config.toml
d_mlp = 320
vocab_size = 2048
norm_place = "pre"
init_std_down = 0.00932
lr = 0.00244
weight_decay = 0.14
lr_head = 0.00622
schedule = "wsd"
decay_fraction = 0.773
train_tokens = 113300000
steps = 3290
Each number is 500 + 25 x the weight over its row's rms, rounded and kept within 0 to 999. Layers, rows and columns count from 0. Numbers have three digits each. The size before them is the row's rms in percent of the matrix's.

# layer 2 attention key, 160x160, rms 0.0715, rows 64-84, columns 0-159
089:477480500523477489483482538471482472424504440513470536485462491496474513523517540525446484505468505503489502484490499503493522484485526486497544504526489528446536523487490500469487477523541458516474502465527493498512488483539504497502538490527515498516538521539544479468444503472534479480488507483501505491556477506522517488480505533534501479510525535501510508500536453518476487524546461481500509513497500546504477539492513511504477515519521509510481504501466534519443516493547479
080:562521539523512555508483515492509493467478466467533496463457551482474503525479517501510507486514482505446509522513527477483523486514467496521526545519503491488497522506479487508503523478477476493505449531521463517477531540478514479456507445479467542520443516524505514487482495463490447487517485467517522468529513471521532502535511520493557502528500524510496526480520522526528468508501473494467491495498484496512498524444504463500452486462509500495479494478492512529461499525503517
077:474486486540498497488482458475499528518508519498536486496489506521485513496484507483498486509478537550526544504487520488464462467497446525494514464535470483469514511476509502547563463462474506463492484497479499523492537487508472503501501527537488491484487485510484515498494541513517489472506539506538545466477511549481548480483520533492517526499482480517472527471530520443538510531504453489512464478543539493504473475496535531494504489488519467469484524458473529532513517516458498
091:483523500502505495490519539521483492459487452474504535477486535462472485492509475467521488527484499527505485547540491522444541479487468454480521543525479503475534495530483464567494474513498471483510469514515488472521532544560469462464548469509486488494448521532540515488493529459490486488524499480499496494516465501526469440511495500488473517516519521529525513488502488493468520523505498523481490489498486510528530577500510470504505499487524496489497476479489517520470505487505507
082:493532462511500487510501442543488539507486527551466505546502475509503498537498496511510474454468453474482501501490497505536470520523516503482476475519502516470506494494465528500505521496524524488486507490460516512505530482480453527549486549500509503479487483485449512469514535523488502483512528499506472510503505479498543526518552481490567503473459480548491488490512549480547516470499506475492514486544517481493479452478481488460544521509463510483498481524518478484533461530479524
092:478538459461530501503455509477521497541508512545536500528486496471506484504512497476460474489475466508480488541529509496479541508507482460441473480449549544476499521549450504506488489529487503484482498479455511505498563546509454502517483526514511524536496494492534486490526502525509505486494559551498507494516451514493479513495530438473510504491481537518514508483538483486480545501506492475526469504463499497529515493505527487512510506513503486502498496442513499516513486493534474
087:496519511470515494506455526468494483518513523507505496514475491514510499493435518480513478531502487470528486505500520472473529485515539517488456512446525501541502475501452493507484459474491511472496520488471494496471523533479514526552512454523515549557506489469508497515493502507515522500502545517457524509477476506503544527477484514547508471488485455519513541520502536483511519567489477467489527531466470514440455506502523500500479471491470488510453544478492514533515485503496498
086:475438525493539483521481526476483472517515483514511523473512476520474473491509510509495490463445509481488521480497471523495495522494472444480521495475521557482509514482487504546500519470516485505505443448484483474537489544485485478513515481491506493509474521486537457484506504536502530453546483571506498493514499508522508491480494486488505478551531542536504517499535465492471475534523519515492505504471500507537484512527490443509522531519529495494540488468486481500472511498556532
080:467542497493489476522471483508481511458484489520470516565515511479496503514509461505494468496482472473495513493484539493465522545506514486457459475493457503465524489467504476519484520512475489487466497487505472470496469515524470522533486522553503514491521541509455480493498482483498527471513524528456548521564481499484489508562518557493509469507465518494495476510471525503468527519509482472482474505538500539512472540507515498509523503494480509559465495483530509463541498484524478
079:540524485525492476476499498494498467531530501513446505562481478509479501481565515493505462500445468462511458448521532507490475489501493490517471494521493523482536479524456489536482524487528535458511514488484502504521504530482477500564531503480499495493484494524475507503515534510504470474482489510540489526491452475483522508511500463557520498511480473508514527490528529518528516514486482436485474496556530539474476478504484529484489523459467527514469513509504500492530489501481479
075:473491484477492487443503492454513510500489483537506493515532497460483469474495482490513490502515501532514536509463501524478471489521528524472493482518529481519506484495514528471474477477513486492473490525480498526521534469470504542543525491485492445537528508523479468515488485530522498503476482525513519521546500552529560519485528502517543454449517523520505466458543455474484452472531523473512478507498502497508503473545472483499512512528537484475432498490475525514477481517510492
076:494491511478498502497512560481499458466501492503471485509461501466474530493499534483497517507536493457541509510504495507499489520461507563499480531468521496516492481524442501520468510526509524519532482493522522506493542537546498547452523491466499539530497514506545469498481496485489501542493464542485529523495454499493465495488470458515467465515528499504530516503452484481473500487508526469510478501433505478507517530492511510510486553518470537523519514506521490474471501468485448
074:507485495532514497513543497519451503501452514510500508458482467446479498499480528493530515529521516506510505468490483520497507487530535490485474554515512500499501537474477457519502461516478503506560530496521464496477518516513505512539514462492499499555477494503543523454485491448502519521455471495532498538481481516487455467474517514541504463489504500534510520460512494519538494539437485518538479472482498517503502504531535484467496506495532483449500517493470482533473544507523509
083:542515488523502499507463507515525508498538532501464498530534550501487493495527490495500472526493484517558512491485473500486465493479523507510481486556435452521491473515486503519526466470487504473487463542503471494494525492474508511505511524481512491505487486498500497539479470528481485504495473489489546487508518487491559578470519498506522496490536490480461469488482486503535475493496516501494541529532500455502493481520491480473494511493493531524462475505545529486514519547411468
074:455506531536488499487496488524507493510494500527513516481491496468508491473505502483451502465523444560544528542517542481523513523459547482481452499539460478441489524498519523502525518495544494524528492498531501490528509475471487483556525555499548513459498472497508496518521536490485482490541525483478506492472498512468506530495474503517522482487470476488464499516493461515494525511483495506498499489504529495481493505505491501492509531518505576493540498472498525515428517481500468
086:520437474535514524492533495516517518493496482481522492478496483506493520491516491483433472490486500520536518514502490509493488465530468499507521488538470490504519537509497495505541502481522512494497450483518461530542531473493506505466541516537458461468460532503467533502472503491515516519535514442539519483486555461539480508513525494458483541505508522505490508473480466512491514521519513543495457492535561475528470500468530494457513515504518516474481483479514508474512480478511545
084:484490525495505477523486456526458538453526514529499505526521509472490490497525494514505467508504482463500508462476481541510454501479517497490515484513507499524444509487533525551484466529504538481469485512483546497463473544482512500492492538494518495497555519490499483526509528561475482452479525547476486542516537523518511490492516465508526455495480537485513477481446543488506518458493480448526514492496522515491494488501497485537510503519502491530483480527495442531524504534489478
077:429559502516510520523509486498499510512483464537514511471512503515509458512465533493502496471478495537506510501484468497564511537439472501510507507516485530445489548438531475483474505488518517528483498452523475514497508474508480528476507551527535498478507445467493491483525477466502527484478535490487489487513522527476515504493507506465488506486509547492506498527515503452507463508530483530526521489528497511553520460486503527478513476513473509493513547509513492458492489466515477
091:544530531459485506496522518486486465482478520498532503505491575485532492495476510486528504486480472491492477514525480497527499492492539501490486514490550502490494496524510483569485503503487538498487508518500532503464466538538480507445513493515509508484452501482528533480537481485513492493475497514455447477491527521535453495522479477520445502509480528509509508518498510504493537522485496498504565508475443499466498501470512496567493497479450482507495544484501489455529472491461485
084:505474522503484507488492537458486468458477484466515545491442492476500513505526548446466495492481514497532513526511484527480536522470534514493480522531481511524509504521492545533495512516523524514530511515499564459517488506508480506475517473473489505537505502508539503504490545501497499491492481543469476474491478484528490478514466487519515495535553465491499538519478480499461508494509528491429525509479461496449512558504450482552485530523522499504482498497475522485486492501494462
084:487436463538505516512490512530494500519484514477468458478538471477523488476507500487520507535483524473536488517500528476490534510467496510531502475515488522503472500461520492495526489496467484508546471470490457461515510519555483502463503500532512474535511536515465470521496477525507504547520490496545544488543512487506495522510458533480489518496477478487523440490491453485486524486503514506568486503506528498481486488516521507484506476469532481538499554523469534522473494500501439
# layer 2 attention query, 160x160, rms 0.08, rows 65-84, columns 0-159
091:495517497545477462532538460488477514506530511557537479521524487498480547523505489475477504454515510513533509531493477485488464526476503532476476497544520530491503451510497517486501531486505445535491522495516487488502478476480470468477451490495482514497510508513501447475477516477503479473478461497513500511511538512526497498502497485555530504479514512519481486450500535504522542472498494491528526465431529511510500489490487508517485533506520471500523569466499517555496511532460482
075:477517508523483470498481501477517493493465533507493514507486498495448504485496490530515473492500499507545480473442503510514469500501538501483472535488514513555513525490512481492492454540462500446493519452513533484517497476542493487518485466531502498458528503501510522481510490477522461471503527490530450540470499490562495511504489467482490508508516518435522500499535491561512513478463507523534508509523488527516449493493539494475475507520524455464476522487466520524521540512490550
079:484546475546488473491504526475466496504497528555497504514544503520478498514460483484484464474534476502540528530484478514460503493510522519464526511528482492533494516435513499480516467485532482489504525495523507499534501441505498491520488499478471508526501524506502525499486523507509534516462466473558495527489522518493500505541467462515558475470491502473527475522480518501494490472454516504455528497505484483536512451457511479487503479497495458505496572524482521516529523544485496
080:492519513496490538489554505513488486492529517508533492456486576484491497522477527528491474490505515463510477504463532507529483514483529503445500504515555483479512488493523461453481468525478491510524508504526504495513498513476516506520509479508513531479513535494474508539494468486528527483479521542487514538489478483508457527487472527463469523484510508524511510466522545509486432529486451527507487527482507536515451519505519459446498518490471535528476453498507485486504506464484454
076:509481560461515508525502504536534532497527482481523512515521501505504492514494520484505520466517482468480521471475465486494461504509492487522486470509526489501514514533537535474498478482499479454470495491512447472479503521478525530497554507503512531482521504508485584515484487533491466490517516503483474514487544466526462511457447488494522521447506464524542481484534548508473483507486481485489486500472479502510477523533459518519551534508518461498481515497491479492546484525454482
078:512503526523459466484496468521494507512508510492534526507477522484506495510509527502531491481491443474439493474503465463476514519456466486552489487501527490477491487507470535551468527500497529482485477491520479517485487444490489550483527517441501533506502501525548550521486524519493490519509456484494498496473520490509537476483502540527493490550518493467532497518515484464522543503434495491501485520522476516471516536517477527509512498516498448532509524491496513487518518501440474
084:513528508499522515491464544532468502529509509495487501467537557476508454536491484453513527507517434508475533489569532487507516505525464470490505491463481485487477539504478500496497483524486532451468471514499470480502485518498482479521553513517497504538520504531472487475510579524455495507518497482489472503474519466493486510500511526545472487522513439509485521491534536453475517491461512479501505488553503480520469504496475499501539488484495473508492512508479505485520493531500511
088:511486514493499507492495483516547544501532448477495538475483478527505472485504485504533509497511496486468500520529454506505516489518474450484476484524553502496506500541476538521463529460508467509481493533512477510501507501523519530490549520500511477488479476540466513536492479538464536533529520496504537525521498492519547513450491484484480498488500500452538507533502528452514488503496537530456456474482490439496541465480509495492474514477480481498484543487500548491495466470531486
085:534474468492510491500552516494466446509475541534533521480526519513501486488502491459501487539501451512490536530411510497525530503496524543444525513479540496518485513488525507492464456519497506511450504509541498529519484468505541501503534526507510499516503504507458538463525501542486522457472511518494547508481482485503466537529502487480491506480496498473537496517518506514475466503479517519465514508486460512501498503538536486452499466469484476486493482476477460491512489487519492
093:498503501463512457537514551492535523538504507517519484552519456481522502478496512519514527489486485529530471479486515511463492460534460473481531509517443518519493486494528473493505497541497466497500518496494489478480512517505457468503461484519484500477502476465513500476518529509497470506527511475459435503519508503497508532483508496477513479508453502535520477503543458517537497463524468515508477491490511509479488475513428531518519520561489477480566493476486470533510535517514484
077:529480507522483517505508472518494499524525505489480479500491473506508513510499489463475480505523490513516519507504529453515504485474438510490519525488550515477482516480528520476505510490554495486529510495535431519514484498482536534504473500490505521532508484491514515518487504486452535486495468522477512457497454509464492435525490545558522497489497481475496470533464453481508527520529490482546530491545512451460488491552457507502521504492498515531507471520571472509496526517484495
078:493527512520483524514490478471467521527495527538476498525505487516517513492445508517500493462534461518529462477531532509502501486532469486524530500486498508533493487463488496501523505538494541488479515445516478513525501490526476464569434469456435494508515535483570510503473526525482494489503492477534516505511493522468516483485475510497532464543485477504476484477497479490548477522487511474530514471512480519474527479478491547489521491501502508490533525461458479522489501495514539
075:454490470473486481528511490480498480515546531539526469482526479511487502460489485528526488539506494497467492527519544504510533494479505453497540498477537494491492458479511492511514511513493485503526490475499509468470485471522475509484466509525487536494517465476485434498502457524502534510528510518491497532479477521469509552464504503491468507540460568484538512484507448518480560519502467511492500515513509513495468520499491489464482520552523498531527466482481517501445486490451490
076:512503482480469482509471550534497496494469538489536531488491495547513469492452459534527497516527514522507480499462524550536503516534465476481559509499521507492504518529542499480495518504498511482499457498493468508520478443518487470499509454510530504492544482499479502462505473550485513527477500483471484481519489496529518533478539480460504472517503504486512490507490534490486475492526506481561508527522481447470541511491508472450490528508533475450513492483477484473490457537510497
070:518482470500528515514506483463483483489531463509484486460496497511487488526487492483494475456530463506496503500491483508534480510495518510474501494487502445518456455457513484472501482590481483528517491457527519495531502501522512463505513501490513522486518474506470511483475494529514531462513490497535542472520487485483472468512516516522505496485527518497486518481479538514477489509486556517584524472480501535468482510505485460492543516540496518539553547517506525463521534483484531
080:517482516469495533489536513467523494478502528477499515468524489530478509503493517511512461539476484488492481510498536499521516471473546530460460536504537510496477523534515503458518508499492524442501497492485514487503531536476542528500458535526492492549529503491487497517557517480511496512469539485482479528445498478517538447510480504493437521516512534504513488530552487498543493490519475501471485499496514498512432522491499491475460484460490501472474454539515515510470506470500514
087:484492496485529490497463506536495513524522469480452509488487521510485469500498530512561535488497500535546519541513543453508497497492445456512526529485503475479498552486465477520512524496447497463491462494486475490485505476529516492520504441542482441483527504490508493519460504514482524498511527492520513463535470542465479485500539551512504495508492463505511535488460479515504465497540522483515497499520481485473481534490503488506545507480510515472539515542507531459495485521505525
076:506531446500464472469456490542505513502500489535494511513487472486511544501517515504463490535476465504481544500494508487518535513489540500505506490518499477483448507467486509462487498488509490461495534510442468551512508442453489497467489508490509495531497533571522495560501515504457494523494490456519483508509499553467501461520504496537489503493515508459555546494498494486509491472464517455500509473514520483499498518532519514519489524461524501518496531519539512495496534506465506
081:492506494499487443453503532497481463481488525507522502448493519497499492484464494470482476520482495521472545486498539485500563503509480504507546547485533460482491548450494511521506517501523532498488507545508457498490511481464483533467519541482530543535520488509499515532448529496490463532469513465486500515516510494482481522544489494496486513517508520462537455560547485479478508435486484463488519498540511467481522511486495488475516490511492495492493467503493485494507496517458515
085:491452497518479507499494491512510490458490489474450491520535484537467480499537533501517457480533494489494505493510460493498481462504499502490469527508542521502502509522497497552492456524514500508479486476483523503514534520526504511522561513517567485479480499514487471480518472516482521522517535472476462471483427518477527548503543463520541502489504473458506529498505493467531509482547538516489489490516482468539501488533458534486519539470487496495515500496506477527516435491509515